From a checkpoint of a small transformer trained on Wikipedia.
Size: 15 layers, width 320, vocabulary 4096, 24.8M parameters.
Architecture: LayerNorm before each block, rotary positions, no biases in attention or MLP, untied embeddings, attention and MLP in parallel.
Training: a variant of SOAP for these matrices, 660M tokens, 2518 steps.
Each number is 128 + 24 x the weight over its row's rms, rounded and kept within 0 to 255. Layers, rows and columns count from 0. Numbers have three digits each. The size before them is the row's rms in percent of the matrix's.

# layer 10 MLP up, 1920x320, rms 0.132, rows 1187-1400, columns 128-191
101:121132125154117141158156145103140108117138128151122094167100099119095107109103132111122138096127097107095130144139141132137159145148105120133110093088182158113138127136106134149121144152140127
101:099128116136119128128095144103107110083155147134100151126130105112130128105135167170156117140103100150118150092102130125117067106165142113123167097115110115163162148119100097103128184147130111
111:094120113128195115101121108188106149134115113158081178152161135105122066114153117132156153147129128100098152113097134092137093159146126120143141115096138166137129128143119115074144128134118129
096:128103144124141133122115096100111142132131110130116137163114138115151119169162088137098087144154081106114116123075069129117133122073141075103106133118097126143145113179149105117103102104143146
102:135131130110152143095153176132131127139129168139114110131117122137102158102084134119129143133107126158105186125139126175134152130125107136147136100127143083134125139111093142120153103131176179
089:167110110138106142120114129183117142155099136081112107105125123131114132120093106111123128133151112107131120185130109139110106113112122148155134104095138133175114145144128110139167124141113096
102:127139135133124164150142133127134097139138183131093098097122105150146132129162143140112149111139127136104119133142083175123138119123131137094169132159123162106173085140089115129159128164144125
102:166144155098122152084094156190141156108124133105096115182159101131153146054126118123119135104131168110107122116153115152163109117134145134064173151136130111182133111152126142154105128155136106
098:127118061122153120136096132191158143134091135134111097129117138125160154176102131093168098115139144139134106122122138133100113167134131109102092118115090114110147139133131146113145107138155108
088:113143120110162089100078117155149177123117125110119087152145108102105159099105112136073225115118122133074121107099170146120130133168100142162126130126140156123133132129093082086107113128139140
099:112105134077125113097166129106080104143137138138102132124120157127115139129142090132113094108147184142125112145136153165092141097085141153107107127152131126179137113156133092133138148176134106
103:131118121169158130146087109105097126136120153131161145113130083194101145127140123177138177156139101122126137140133091130132104125116141181157144123145170090177154106099126107131130124130169152
105:103157129151132138140130114163090081117119121116131113094130129183144090126156162067108129136115148172104125111135125151152126145152090142144137100141137115126150140126127115131126075153119114
107:132117101146076146165138081181117137155127093098131140176152161130154134127137074093129114107118104095121130168123127165144141124119119126150087150135118122150051137159159107158142149130137107
109:090116117164105132086116111127145121140136115137114117151132182130165147144142125131114159114108104128096121090108085127089153149146132150124116171164150123102124157153164118100111166108075081
102:117081094149112103150152140157145146140112134144128110122118132132133061158135120118148109125131126109114092151124067139123115103112153119144077126113144109116161161103109105128133118149118183
097:172106126160150131096101126122158146100113076170162120156095105090130109131107106096078135108133132124141099122144125097120113132104135130129137111110141110189157131139105166124105103153171107
100:126133085163110089116152142128088107145116124085134149092147090151134123083136122127141125185123152146127141177135159139154098132149133134137119186170148091124127162170137124105117132098137097
100:134148133093088100129135121117115174121145100088125149107141155128138089105141112142148124144118131120128117133109138128168099097111113086101168095137156165155130108145132118140111138154121118
091:125153126185174115161142115118123100140140135138148119121123161121091127106120164113144140119148151131089147108096118124142132100126124125118150105133154125125134145135115140148153124122108155
105:099130113153148149117160085141113080098148186136136168145139130130159156137155106122160145119108102184119115091091138124084136125147125128116134138080122093129107083213127133112115115127118112
097:165135105119135102114165081131109119159137104145116181100179135130129095129145084134089121172128147117089080149100157141156132161130123077159134113130138110120147110101089146108137095096118100
101:094121114148197081136138163132127144143161102102103124169115114141091117107131146149098146132181134166127113133096103168132139118123128140110150155111096129111169128134122155105134111146132144
073:115102124178127151095154134128159072114115109151128143118141142130139130124167137127169120112126098132136087120130085119128095106165127102114130109080145183164129097133126148147111149135159142
105:128122128140125124135110125142176114114141108119051119153139105154148125193123138091125206161137101152167142124100086131151125095159113141161130151169126149111139123144127136132149128115188148
090:138131160132142151122115068121108153127154105108150132082127088141085123127094165139161154109155129124155144117111140128089104140084108158131132099132144119136114135142136129106150110091132129
099:118118129136094076159149109161123115118136133138114116162121153153146078138160120126110125101089145185135127137127096113160083124119129091125090117120115114139151106121164140138141148141168155
104:133123126108121179123099106093114149044158165137088153096139141136085085102093107129128103177098108091107124148147096117119159148165109153117094161140129134119071148118140127122168134108084123
098:101100126100173138142099140113135082085127126143168151130157133086143166133142131109102130101130123141128137154170110110096144132154164139120171111151095109111130110121075135085159095145119157
112:094136100120173155104126106167165074175110154140136086094090140107166106139115075173142132094144135107114125136143114131131168143128111097179123119165149163152135101129111138146120108126154119
104:122141131105088148156121115131117121121124147139116161142125183109090151078143161117153144107148112123090131144102106078143148106103115122175137095149140150149083119107133147098117130132131120
071:129129083130086147145113148132118111152166117077165144152137136128108131174101157130110156179119114161132139145103121150083147120089100155132111107166153086126131165146103133150107109095079135
113:086136093120165120151102072111159114121151159154142162145148185126135154142124106112121154121105132127078158179120122146112082123113115115133089167110146118117117129149079151171120171152115126
106:158129102157095146139161105125139108146143131111188121151147118149156116152151097096134143107144128118136104141148110133109145141154127141133097112126164115177130101066108133103122128155082133
105:134129098140125135114108104100106087096128166138101140131117090129137115126144112122129141124100118152141138133102142152085119155071162162115122187112155133146136140115117135167100114157149157
103:094135110146108143143126076153147127127136146144126116158160143133144113102147127139135075115130113100079147082076084092118121129154083106136106130114160123119100158161122117129091175131128138
100:123115119173121140060111166130145117132139148124167126132097122165148129162120134144145144107166135108103146110142117138167121154162118122113104107091099125102144155093117163150117128131110100
104:132115112132088124116134140179130128122082140097133082134091138139142112075142177143119166140141168155157085115093120116152152126148125116115117085103091156129178103140138156149131099131114120
103:101128105113121153114149187121154106122169112141112100121126100125153128125162133129133175103090100138100137151101127135150096127135129114124092104115108145167080151118113181131119107111089134
108:122173107104150124128120124102120137105115156112122152114127153140167112177167127074126172134136130154108093120066149121136107110139111110107132147126109129116130161128128079107115118141183163
107:100095141114141102144117101112103137115150145142126139147148120143158123153112146136146139110107085112154072164081157137112123152135118154112091105088106103129143121104142130154118133104090190
084:122134108174142126168122147119107087131131116107135096129174139133133118139168156164124101135145141161128151113093132165139104139134150158134118120128128148190102135146164192174091129133141115
111:146142063071094122099134114142115122132122150138102136151095137197098141128152149134145112147133124176119095124152127168099089112099176120124157131158079129128116125153115110128151155140143155
096:128121129157087092115102158098116129193108159127096099162146151121184141133139120123092106139092115124099148139107184118157120151102161115132102155133117111166131114104132128120127087141119122
107:112125150118124114104153148108137143132112131128124144119125096119100135093119148148181129154131155115124128139121135141143094141117124102133143126138050096082133126106156141117140090101111153
108:109137135148128120124139144183173125133112131102143116136140106122123098134102124128142165136133134141115120087129116135123110124107144118148149132158113108174072099132109129133141123142136113
101:097113185126130135136131132129128172132135087104085144160125172120105166151122128137173125108143107153154145138139088143132145134114113154137105110100136117124117079139127143132110178132099120
068:142099145102161110095155146109152137138111127092171121134105108148142113128138142115186087139135146124096130093108139105139136168174123143115106138158138082161173152155128142088126129141129093
102:123159095139106150125093140106116129127137115119121136120100171098147084122159080177101172169134155155117104126133133099149112163073172146136130122086136146143164116111144123128095137182095114
068:171118086132132111138108140150146131169111123113090139081143158116131106103083136137157182047100133099155129163115117135111126112134144092095144124074116153134095099139147124132139132090138111
106:107136125152102082155152100164138111088117120158154119138116150146112163082138115119100156109138125184127082138083117149128122111106099116115121071081117109090124128153112147098086104155140102
102:080140105164109148102105110174137127111118143120143148154106131124149119158158131097136149100145149119094119179141105116138156150116127118154145154128096128157191175151155097086129104115114110
078:131117076115112109156136117133127119160173105144166126084114106145171101110142130124123127109115150083101113091137110176104139138167147132112139143124187167139126120139151166103164123116129133
100:136138096141098125111123140119115116142086090164151132177101129154170135132152148133120117101111151118126123133118163134121151155086096136153097128149176133127095110132167113122143129152138145
094:107118145122122144122141191084125127161125092089116164111146126092132147108126150084064117090166129084120100131099126111146130144098131109103139163109128115121129155102120113121131106128118153
099:125141115122112128140140130128086121107098089143121102152073142065171105109081092120106158110140134171162140121102104123098070140132132113114141102123144106150141119159118141117155122093122121
098:124135170095122102186138119094131139095154121127156103101142101128151118097185102131111169118145102165138116147109141141133111109120101121088191128171121126110118104128128106123148127129117133
106:148111125121148113185128123111131085141093140144130137142162126136132127136128122110077108119122141143112134129114129131156127090134131151158113111094102097128108109125192116115133104122085115
091:144136117132132172151149151137109089102141096095167125093111084132141122126171156114198104119133146098168139126121138141165177141109111127148148100144108113103140099149142136127121127116146105
097:097120130156166155109114124157123101139118156126100118122124134163164111143134137107105171116087097102143122120091127139101103117142102147066126092147121166113144108170179107098088124119121092
113:122123116115133122072135101148140145102132166167086098098104122075107114146127159147113125124133166138093132135131087148109149138144144148111116109163116135167142111124123093101161108136151178
103:104132164141098125185130083121144172153170098117137140121130110106079134128102130113117121093151123153091111106125100130144176163101106130130130126106114105124142148124123091081122137106106104
091:125139094144127109147139151136120100133170174089153170128110119154118115134126106129137144129135141109130125102103140136119107144135111162160181087110143183126146108111122112156130097085136104
108:134101104159117156122161107126173128109115135133138092182123153089119132133146156151109162158153119131108086107155152149109103150112084107114106129093078139138114098138143139155099118129127116
104:103087156111136164143120141096152118129136138125080169107134132150098125155125105105113132186118157116143126150127115178151111159159131106129146126113160124157152153076221183109116141116146124
104:129113165114162145123119139141093119155114153119171133126139136107136113143106159135151093124101087099114144173086149107133114135168106152124107141115149117117161115128150128118116102103148149
100:115104183163129112140186125137100138162142147089091137088147171156077134094077147110123117133146112149114086129146119172153117114077101133151118145153098171120115119141161117094165163142112116
107:092148110120176103088153131128166098094121136128112106140135135129117085163147173122144127116112131138106122155158150134138073155084144103132131115106165118181137133119184094094128133128160123
113:118164137148112144110147150112140133128183099094155122146145168129134137082136140097142136127115120165097107149153143143148163124106148134143098120139160159187117108148092098131084126124154097
095:179184149129116128125116140097120140120121123134138178079120148134150127115156125161117126129147123139122122134105120133150107118136147158099127112121109157144084092124065142133093135145118137
104:117136136097090121114111160146128127102147104163144161116145103084158151180120123129189138112174127105098122111110084099113117120186159181152143130155093150127125125120073111130138075139127094
094:120131113123153099106155130168167140132165158105108078084120157119119124160118100104149106130112128155113157144111136076177103109113131107152109139114127127097119135101123113103121112115108115
095:161123137113140125175156118135159111139117128126141104104127117113120129174144086087142101130119074106160145111130101097106134082155098160112140096117159105133163115133106150093131137117183118
074:117112092144120135087133139151114153124113138097094137138127130157107143163109131163115121121144099124126116151129104135120098111134132129137123082102165086081151117167141117146128096134132127
111:122093181132121114168084101152130145127146152195125147156133105153120110112125100147115144138154132122103157143115147117120155081126105102128088167132108136144112186161143175143085124165141119
101:139127121116160134117119149118107087128171098125093110165084124125116142127130101101128131122139168122121120126129122118097108141141100113136111084128108144158063098136124140126175079163113131
082:147133118172088138109093139117118104150103109092129106126132147115145101143158153111133112092167137187098114141138107134119117158149118147129092090109120118140136134125169142182093149045118105
091:117118135077130097155132116092158113076106112152119113139131102106129130076154144095124137092131118124135188095114132140123132128083153113102128167139068088094107105117138129135153150156109195
105:124099151110145125141121080135159120123131149073128141149105107069121124141114127134175148155163127086169105152121112137132096124111114149129090133140156136153108131130118138132095116167135166
106:116124128096106125133114154156129126117135097152124139126123159105139157109135146101123131103119121130130163094096092140156107111130092103132157149107134116190117133132119169094131096131118129
075:127153186110121130159124083164153123122134137149117169106104071124148109110120139116118091107126155157117151125158131143111134135167126104135165116127097121139146149128130123168150120108134077
103:120163114116182118174093120184159098134139101149087119162151157113136144114113114101118139113146093137118095146129122187129148092107120132132122178119117152133106127124123107099118124123166118
104:100101158129125119081157121156146131139120153164146158116113148139112171142128144142131115116125068094131140096101104116108153170129122130147142121120132134152120076103149121128116114121127168
105:158087134125132107136118137156111145134128147164112151122086129134104124124168129121124135127127109086112157149140127155130129103108106140153137139133175138177124166157162095129180120135164126
090:167139121116138138148114165151143152136120122107153123138140097126171156092157151128160171100119131143150170108162125128099132134153140098106102087098101127154177125135142136184114105175172168
107:163136150132098145156143122113123138111156141162131041128167132101169157113113106112114160108102145095120148191138097147132194154142081115119130136118075162176100137125138165098129175126108153
107:082135099134106152113150157155106102126096122135138096134109137151164109075115113133164117137139070154106107141099117172140091133134175123145166075090091123156123119151129145082102129138150085
107:113155136129148116110145109107143142116145122098131108145117151158157143159119163106145104125094078162126096105144132109109098150153136181125145131111108201162139109122123119136126126146091134
082:087131092092148126104132118098109129159140095116119153098138134171142146099185114127151147096112150138121153086103104106132117166080110155126126141166166109084138153144146153118140125158119122
103:112134139132119077086096094133147111126148169100145144125103118128156126116131146119129120116133125164146122151129093140129187122116164137167151126112166131061144133134110145152154083144105141
091:150093118120109155095150127091128115115147138127117139105123134115145082138142107079158137121182119114135096136103114117118151152177101127117096116151140117173149122129144101146134165091173160
105:091162129158130135113116097089128119115104126178130120150223135101069142134173159112123151110195125133102105131127097148158126106148099093155145163109141131102126152147102147129096108109103150
093:120143105138133125105126142134147145097088125127134122144127119157117115084104103159119139159124110165143078154146146106181097132092135092144131120138119085118095167109120177130157115133155171
107:140144140111104124171195162134132186128151137114110145169131158126116147127165115110146144128155163117123117158105084131134171127129106150127095126175150136147172103101098148128119145156154124
106:130107136083095141164110084176120135124119140161156102177155131136093115167136139128113101101113144102128137104123150168096136116117139149125137130101142131127154106145111128142147130120143139
086:194122133115109113140141104114134089129124143146099115157138149069114115133146135071134146108150096148190148120100106152102155132149123078137112098164131119087151131177125126133123136171166156
109:118124108157129137158099139155156107121175167109157112131093135122125102116111137137129112161150119060138169120135105156143100142113106093157127135176128118136096171102137162141150090154147134
111:122114176103131105126121102183098154147125145100129148103111166149127133133102108135131109126136113120097108144123089117116101088158119095172128127136121145170064121153155078113084111145106133
105:121163132140117140110087101137098146137169147100134111078123113137152125107165173164131134169138114178128125125164163136128086108121143124123147152136182117094122112102141137123128152162145092
105:137128115155108156128129125098107087134107102172082151199133132150116144137185122142128097122137146122143121154112130156144104124143095121150100152130127128160130121102166147116096130133133162
102:134087113161164139142126098130141123169141167091082109211133084082167103172151114106123136114091130163162099145089145102133106144114122096139141147102138137131133141124105105163183106127082146
105:136154141149146081131099152136132109123119132101154123125155162191143124107134109138148167121112123108125092111086154123132134156144141103168116133154118107114114134127107155062120127088098126
100:168156128122141103163131110101163102122158136139106142119137132132115106132152173131116128092110111097091132136145119156127128132106140141114139113105124137158134128126166098095106123176057154
103:149112176090107106124159098123125174148143131125137098111122119138113117132158132079126105128144122157153133125131128107156121136136089126163147123141096127120124181134094114132131084156095092
106:113141143162117101103126075120112106120160137128110129110139106167121149109103132113120131132153148154034129130134078068100153153155147143127124119123147131122093121133150145133119146105149122
088:140116099129120134072147112168113160142109171125135158137140112148125124137118101093175132120140140124123123124118119153099123109147083113139115090122106121124144162098129121148145102109144158
094:145132121125128156111122095124108139108160090126125138120127162139112154110141137099138113092118135111130121098131107118136146159082140127143143122148134128141103155105125126135145146156119134
103:142158160150083199135153131139112133130157118119158145115094115165111081150147144125151177118089125140133157171125119119122154144148113105132138142131130154175100133122129121114152083160175099
108:128127163121123155123077146110125130107103145153133135129124158123154153158120167099111144149130161123107152180111121156084105158091106111126152133141159134132125127158149139118176129172123152
112:101100148163188156130122113073123116103155097161101122113147088148176131126118114146146144105134141109088080143114130131140155137143123125116098170126147158132097149130148086102126143092150138
100:156096138167123131145204072093139173119132137113130093125127180131106111095121120092104146140178113113157133135130125163113119118134080130108082108120149167179162109115162136110126125113096138
107:092108069154146124184120108147183108086162164105110127119117160156148112094112111123118149132128100105108100174106124169110159122114113144171121121101142142142102118148122119144168109149180140
101:139092136081123100138134125137122128128112105101156140140125138135123125146096115162139137099128102115125145110158130151131138134128117113065112139108086080090183108156139098072140095157120104
098:156110163129070097149126088070127083124108151164116170105112144132119083167144097121192120082116122106126080148114093117143092188124182106157129101170122135144126127127112126116164106136123153
112:138136156113142116068091151139135158132152162118144121130116135173116075087087145096104129109123167117105142130144127137133143127154096091132135149135117183125128131136152129143129123161146167
104:126145116132144085154089086167105127148105101144127126119102105120116126055157132105148133125109118158161123155124108092112117120087175148135119104167133093132103123174152176111150120084105129
111:157150145098074106143134105139129122109116161113117107172113128112144134113162103117170142156095132122076109191108144081154100121133095113088090145138105170111141124093118124139110134132113166
106:092066166151134177112153135122117076107151132124133142116131145139102178151166134100086119122142097143151099116168137134117145130156121113139127078117121137089129145127148114126102115122122125
107:093139052098135117150120171120092121128125121098094152137143102149140129116123097147093147121115146101108147127118127128141131114178122110103111110162145126134171126116147097089104148127101127
094:137135136139133131086123162133155162147137121089094090116133115144112139137138114130105148124168158151145126112148121161120135136141129100164098093156147105173145152120143119110157128152088126
094:111106132148133135139118138090099076164085179140105122101122136113119124113142121115113163081142126125129089123107132146141138112139146154100122149110124165096113095148101150074131077137156128
093:097105142141090115109171105080120113142105116139150145131129128139116075176146165147153122092140127148116131113117142128123177133127146145151154122152129138125124137113125101103140137156128150
080:149134126108156137079105148112137115121080140070103182163180141129155095141098145103141140121121098103115117129112153180095110156166099090182148131104128131138151183123102146115153101090160130
102:101148133123129103168123150173147106133105125108125112108129131143138126155146148113116159143152151126140141116130127137149106089141156144146103078145160165139112137199093060163106144130118139
100:117142128168116145138107121125159150141148120104133120163158146107172122138104102091147111139154115096120116145152078123115160128103148119148083145136143097109119122166138162146122084123133126
100:125132082155095187108147081093115120140115115148112184134133140076133108144119146128125145128109137107088142116132141149116151159144088147127152166124127113187152130141152183110123119156105091
097:116101087116115141114152102125083110149144131165154112137125135104129159140138133151159125142122117144141128107093106111145118123159104118082148155130149124098091132106197140194149126130120077
091:072175177107102109116143154124118112164149166120193132137124109111111136100125133116127141176108150166129136129148113129156136168128132091109158102156146106113131170154085171121095155104076137
095:124112134164187150127073123135151149163059101173131130153116118116112140116090145101128122107090091117099110125201137116127116134134113089118131126135126122165161152162084136073163122093134158
117:119124145138094083122099106139119161121144119157088106127103093075107079102109118118105089149159197173139110111137117136131093140101132133149155124175163180123126163132126107170135102130093118
116:121120142118135115149073118150105120166117144138134124099158094158120096086123155101122148083102094193125101112131138109145101114121119123144175118115083125154120100137137091150129091137109126
104:094128101119101123138142152158149168119132138152089130152089159131129113106159123141121147123143112107086152130141125156156118102151127098163117106156099106170157116121103121149108132120102139
107:097123107181117113120167151129116138135172119123142108167131168152131129106117114159145132109164101135158157153120114150134149089157115114141146163067121169143067181153168117125144148124188130
100:129115129163127134134140114127142082108186198167087098135150114165121096100131113132142124102081122111099120142104144161146109146095120110186095162180122130119126129132098180135132137158126137
115:135108129141132140158130125151167120094118135126102099163134107116174120149115113133097136090137108088115124106104131158146115143130083115111095155087138145115124172159105121116158196156121152
104:131138145159113129146149100113133136103184147124126098167128118138120143128098125134109092108147113153114117097132136140182140103140124157117122127095149117110133107139104164108173149103147101
104:190124153102123152120117092127095134094185131163143104150108109164130113114115177152132138141140107116132114160150133132186104131135127134163090131139164129109147119110106102156108153126120126
096:141123168178126094128164147162119093117151131155054101116116106144117130110133141128108105125112115170145121106145106107125112094157104142086168129111163126122146117105114099152121093105112095
086:141155090144119143123111136153147119098155132138104128106142103133156097084107110138140127136145117118134094082109178173126146134128107117090121093084126106158132149133108098126177133127119120
104:125100139151125176103136151142120136135112079132074137139143114166146106094098108132144108118147136143107117122121131154174121118168149100161108173144127108164118129125133150119160101158122183
083:104144128099139153104127122165096138083115118078169114148134132125134096139125138055153082102099087085109137108113141119112117144116111111150098132121123156158155119172141154143140106137097179
100:126128122117154122126134104168115124162141154123155111149133114108118111121154166139093153141088125105105108135121140124125132153127122099141146140094115097129157145120124108119116142167127118
107:163112109131126120157086113081148161139101105104118096114120135113094120133080163110120157096130167123122079117102092135142128173106103103169102142132195132123137095122120105180127077147105127
103:104161114156148172116167133148181096113140123160157150122137152153130123109150119167131095116170090158136121131103168159135122123117106122091134118158135137109123149124099057099090138087121145
100:158135145112109126068119088147121119140107166154143142135127137128138101132142135097126145122135130112112126105126145111112092158118146110116137121111132108121152112106106166121143143100138174
082:126071076132083126128097146137170131120120124110099148123115118144139132164146149114090137107118114131148104137130104161132140110149109140123098126105132090134086115138168142138091108153127140
106:117154116145124102165114160103126135156145132122166154161127152151120134124128109153093137127121067094113115112134101150113166194145156179128174114105122129122134118147124170110143098100097123
098:168154141113130162132158115178149152113091134126156107128136112135161101133122116129148116155087118117101132167117142192135112205126106120133138116123079144104151104105133089143139148118120188
101:125134146125118096114112108159134137136087085076107129146137132121129116102117125126140153110115182134114123153103141109131135098089081129085132080141099126128165105093140126081137115181135123
107:218105143144129106143062109117154126108148121178096157126165122084141124150170108121145103137097126125112133159123120142161102143163105140144124160100127108125126109093106128138111109139138163
096:106135139104128103106161162095149122142179135130124110104089173167126111128092141139166115131153141080140126156163101176136111085100142119113145145127131169149170141119151124141139155142131101
100:129146153129105164130136114133139135140091113150126179105091091122144174088143162126134129170123152149145170153109094170121165167116098165136111157147114145133129105082143118128108171138138097
102:148133122136099157128150195104160127154114138115106077122114128110133132144166111109163142144187135125160110110118149130137128160130120106098129168139091127142148125102098124122143096131123147
099:136113129137159117130096128135142128136097118071103145152126151105146131108084126161094154160109162138108119141137168120146144119107120084137132120104109141098128173156122133105145116088152088
101:111152112094114159129130152128137047169151155129102098111087176092116105127124137139116108133141107136132139093132118120147143092112087127132091126125137101086164144122152092136130094145144117
095:110113146066159083115146140134115041080144120164136099149171172108124138156135135111139140104143109118089138098158082167132126152167136107109116119126081129081126112099155173151111138180115116
104:112160130135166123132104141100085117126125095110179089057080142099122133148114114101153144153173172089125106142159110130147126141121127130128104130123056121138128137120112138089127132115155151
102:095141147149116146109152129121075135144094152146146109120133090115084154116110094183129143107104141121121119111148124133099136100080140118108089120081100102127130150140100113123148078119180160
098:169128052127134134111085125117188125098163154125142149106162115127139101131110160138120140093121140113125147160105106148129154170136109146118104148161175131125164145142130098117152099123133126
084:118123106141116146113174172140166117135131097132154128124120122130102102108134097127168118096149136107125115106090135114143097150137113107107092100145104121169150114148123111106132097148141137
105:090149138167084176146081072138093126134137124158142110182073132117194111112126126085177153120158116113106116121154144162143142139145140132108157146133088150120116146094104140097114169120128136
094:133134102132137167104112116114129109135139140121125160112098132172107119132122111109084135143125136130136179113106132108153135110120102177110144132079131136104175147107151094135150136157128112
097:104168098146104133130146133164114154127156125078112108137140140114211179109099099128144122127100132097109108143150154087114103154122108152140090126102131126133127136122099114131127140129139147
098:110179095107120112151118106157119100124136154131128097130165102134104144150139142117127173104100187183164178094123126146120078100134131110154109129131133099141132135107125110107133107092154164
104:134147133097100135129063110113150148127098143131080109083116147141104093121152130131128101077098104101137099117113138135112105076110085129151118123109106124092109165115140163129151116103138138
103:137139105117141123151114117099118073090117133114093155095123128124141085112155115124095175125150101107164120156139161123112107130152147145112135106138087114153102103142177166100102146145138138
094:112126141159110144083137163176134154126133172149142126101158099173134150157148104138110118152115149137111131119147160128126098144126156160129158130146147165187152114115141122144112094131101109
107:144119167142141128144190144129101076132142116165128116142110133136127140146123107119134116121137122115173142094148115181139092087107104123140136136116120116096155121149164117127121138103135116
105:094116145132115103117114135147127172161083120128118126134108128133157122136172112154112132117164133165124105139127129187101126119118090131143129123096172131167107112132114083117091184123142138
101:130128199156124130083139138126101175187142140143096096129177182099150148163158175088128137137111175107178129169132117148137129112097131124126114121126158162174111127110109094153121128120150136
114:094130145125127133096133170109163157132123157058150153098116137165108142142102112111100106112130083113126133115097150102145139055094132129160142096142137107158129164114126100137132104103076142
099:146150141158157143096089108120137103130125137130116138148122169137163141164158143146117143121174160156122104134118148159128140144126126133137096111158139140139149149131114139136118130156132129
092:143092162169153157162105113097149127147149153124173135107105152136095138134144142100115092167127151139117137118118108083169128175113150141096145118078142117104143154154139103137112083140110090
091:146113107092140162107115073115082136100172109161143145117134138131151089082176121151123100100137146130105126142109139141146125187161095140137164124128121124139121130101133156140157107128083126
108:101127118147140103088107126124099102158157132120136179082095139146136107117110101095111127132166156138157102140155092106134179110117126107147124064100129139118080128121096143150093120112109118
111:124124117147088109153092147123098136127151121127132154150138116167163138098102146165145158112122131156121135090147139187102127090132129120143191155152128114121125103148138147115170087145140153
083:152118147109100145175183086094143062134140090108155127144123122150126112128145135112151111170121146144121101101132112141147089128108164114133107122127138127132115117112136169152118097130124157
103:121154174120129071101154134115132089158148121069087112086136163062087150121096125119142141123126126138146101143157157127174095087150129119108122124120140147193147135120164099082124083107112111
105:161141186096168084177105132092128100127146185140095137134153122120105137127162090102115098141155099109129178132119076089157115088150117156163152115160160111148142123129132152141099146104124170
107:148116099159112127113127118106159117146132124112103098150138148076094096129130120097107125123125172171123132120115115127087134119113126164154110112116081129076115114140105091077166143158124169
113:100097132142062105104143157105169113135144104114108095118128165170146137111110141130098169114126142123143095158098157137117062091099099148090096143197113155149118097116158123123158101127121099
083:154107112088151107127127121130116186139127103139115110149084158141142123119140163122175123120146126130125103112133080154123124169153124109112146157111153096136151109127165116115120087171109146
101:107134165128130122149123181157151104098139141122114138124123124082151080153138129135126119159159123129150089095115124099145146081130124120169128126148071124117123105106129141115133133132153150
104:131092101118120161097116135143144155133112145130090166165133115113140103106167101117168150129149124131129116121146127123107106131179094111121109115127142147142129120145091121087090127151111098
107:165107154114114123133153102092132124116169106143140148138145153150155123149184098097102165114121175167123110125109132082157119062120138131094116115084138114174078136147142187102152113166124146
104:111142128163154136118114123118153126134121112137117119178128118134124142136142113151137105102135079161084173079149083181117149105131097133112122152154175084158139142079134127109111199138136169
070:146084143109099092135123167117090141168097097164107156111118142120172128097164156125117114055124146133115135146093118159146075110141138154117106115109107154154101098122113131145108074143138095
091:146144128103121130130111108119161160140109158144128111195141158159156092111127179127096144143139166183159062112143118084140116145151156093127160150108108090111101124110129143136127140114142131
107:090162146153151162208137118125126091111151168105123112096140087115122183105147128121164181146179152116112135142139149148085121131151092138138120100126139127134125095149120141165136122112070128
117:127096143140123170121134128102135147141132117136105127130128165091118137118121124144124125151133120144125145090133137127094131125131134155144129118158106105136144108157069124106096133151139107
104:108126143091169129137105161079155111161195138136136146135142138124128187125105129121120154147159145158077144144133154142109119133089146149139116092150126124121109089166085128092124144135122150
097:132123122130153110149148128156122112148137136094134134095119115110105093099109174136129134112134144098111134115150157110133106120172076077139138138145129115134115111141096108143156125170139115
107:126162167076095100178147151121145133138143125112092152141130185142146137133129119120108142114125093173116149146149115138120139112117136151109121149163115146147135133153091108097091186075131138
101:088095132133135126078122093154146143100125115138151133101141135097113098125106135106132152120170140151100092178138114115145084092093135119181126128162156107120099149097131108110142131109095126
106:116159082122128134120124090094088114141071160075101143124120112165127117103162134099165139148143161100178176094112138112175123124154129122169149104127120114151144156163127133099103122105124116
102:116128105138119119085110127120114177104135134121087130154154198122150102103144131114117111110157115129152164135116116144131113135129115145145124113101099105106106079160093138150145163166147093
106:145143167122162158134057070144100091136152112107157116108115134107109126138112104096138096121162182096135149128133141100132169115084138148090132140123113140114070122145099141125128121096135186
105:122163089114127141100162095129135066116121170132078080119136118112102128145130131113152119128138136079144140154137127117114123137134122150162095117126131132149104080127175107100139137109136158
102:121086121132169175160109149089081144138112173170137134154193144139136155121131110105112131150115142140118135110118152131142117152110125174094143124130146104099141147103080088150161123136113124
109:166156142141123149116135140105101111135139120172123127151162154177111166147084091136122160124123133125107152115121079101136102116073112108110133068183158124164109144173157173125097104111118107
087:137093102154172122087071142150153161138121105143134096120136145167111104148123162105096103123092159107091120113115108147164102163123141081152120120145176120136118131126111129127084101187108132
104:120118126149037104095123113118145139107108150155165144091123114128124136154145148111204130127124152158129118145156138149102104098101123128153108172099090121116113106117147138131139097138116086
102:120148119120136100149152153122140145091202122110114067109143104122148138119114138138099134142067179136149117119145110128149094118143167103112167145153162125152158100165153161161100166130144106
101:151140132111117214111061104132131100108111146135150103138157080112156079123151136107084130162114086143151177124140143111120170095104129134119124129152125121136137114124139148127101141083155098
102:145120139138128150152134123122160133181105132121137115083132091139121121105143154152136168145133129083168106146110150166136121115110143102142132107124141143093136142133166098113132114148139130
104:113092134137153072117129100162129155109142129110140094120138137164150159133068140124100099144107119127162120149120152124139088115134131099175152141113162119111106168118105075129153115136159136
106:128130102122146147135185110165137130142100114155132151102082155120097188118145127109172137114177134153152112154151113114094091142167141106114133149144175088142136118078172167084127127136139145
091:132142118117129104124118142159137108121143140151141126119149094144114084145145100112078153142144140136085101108150118145119175158130139087174129124126124123080136131129127140128154158157129135
095:138177120129123156140074136127110130119158144155140136097073127131142104114105154110124111138119126120115120139115086151112116114129113144103149152099115125110133143156090157143110136178098136
101:183123082134139145124107088107150157159144145155140155143108112156104104081149115143126117120151152163147145137086167113116126114140123128141142119122154108122118134138097130133134135071092101
097:143122166148099141134135103118119104171161135171136135127136151120115150098132130119116140135135124159143107141109163149108120124158143110105110119115105127150146126146143086169151143129150116
109:136147134118126165130126152182139112180116131107120109107091137111118135141165186116146123141124129147148155126126108111178112163094125130112126119119112142100147142132110103148123099131132170
110:102185110103163137165099116127155115129137124096132094130149169137102119100123098118112121157127103120132158121138109155087122098137163135136135125187133165128117152141140127124149140118145109
092:157081102158158152100176136144104100102128120160106117120093135074129084104123158114097120091136181129132158096144153127146139113127079125092163168089108165134131118141165135094161122125129179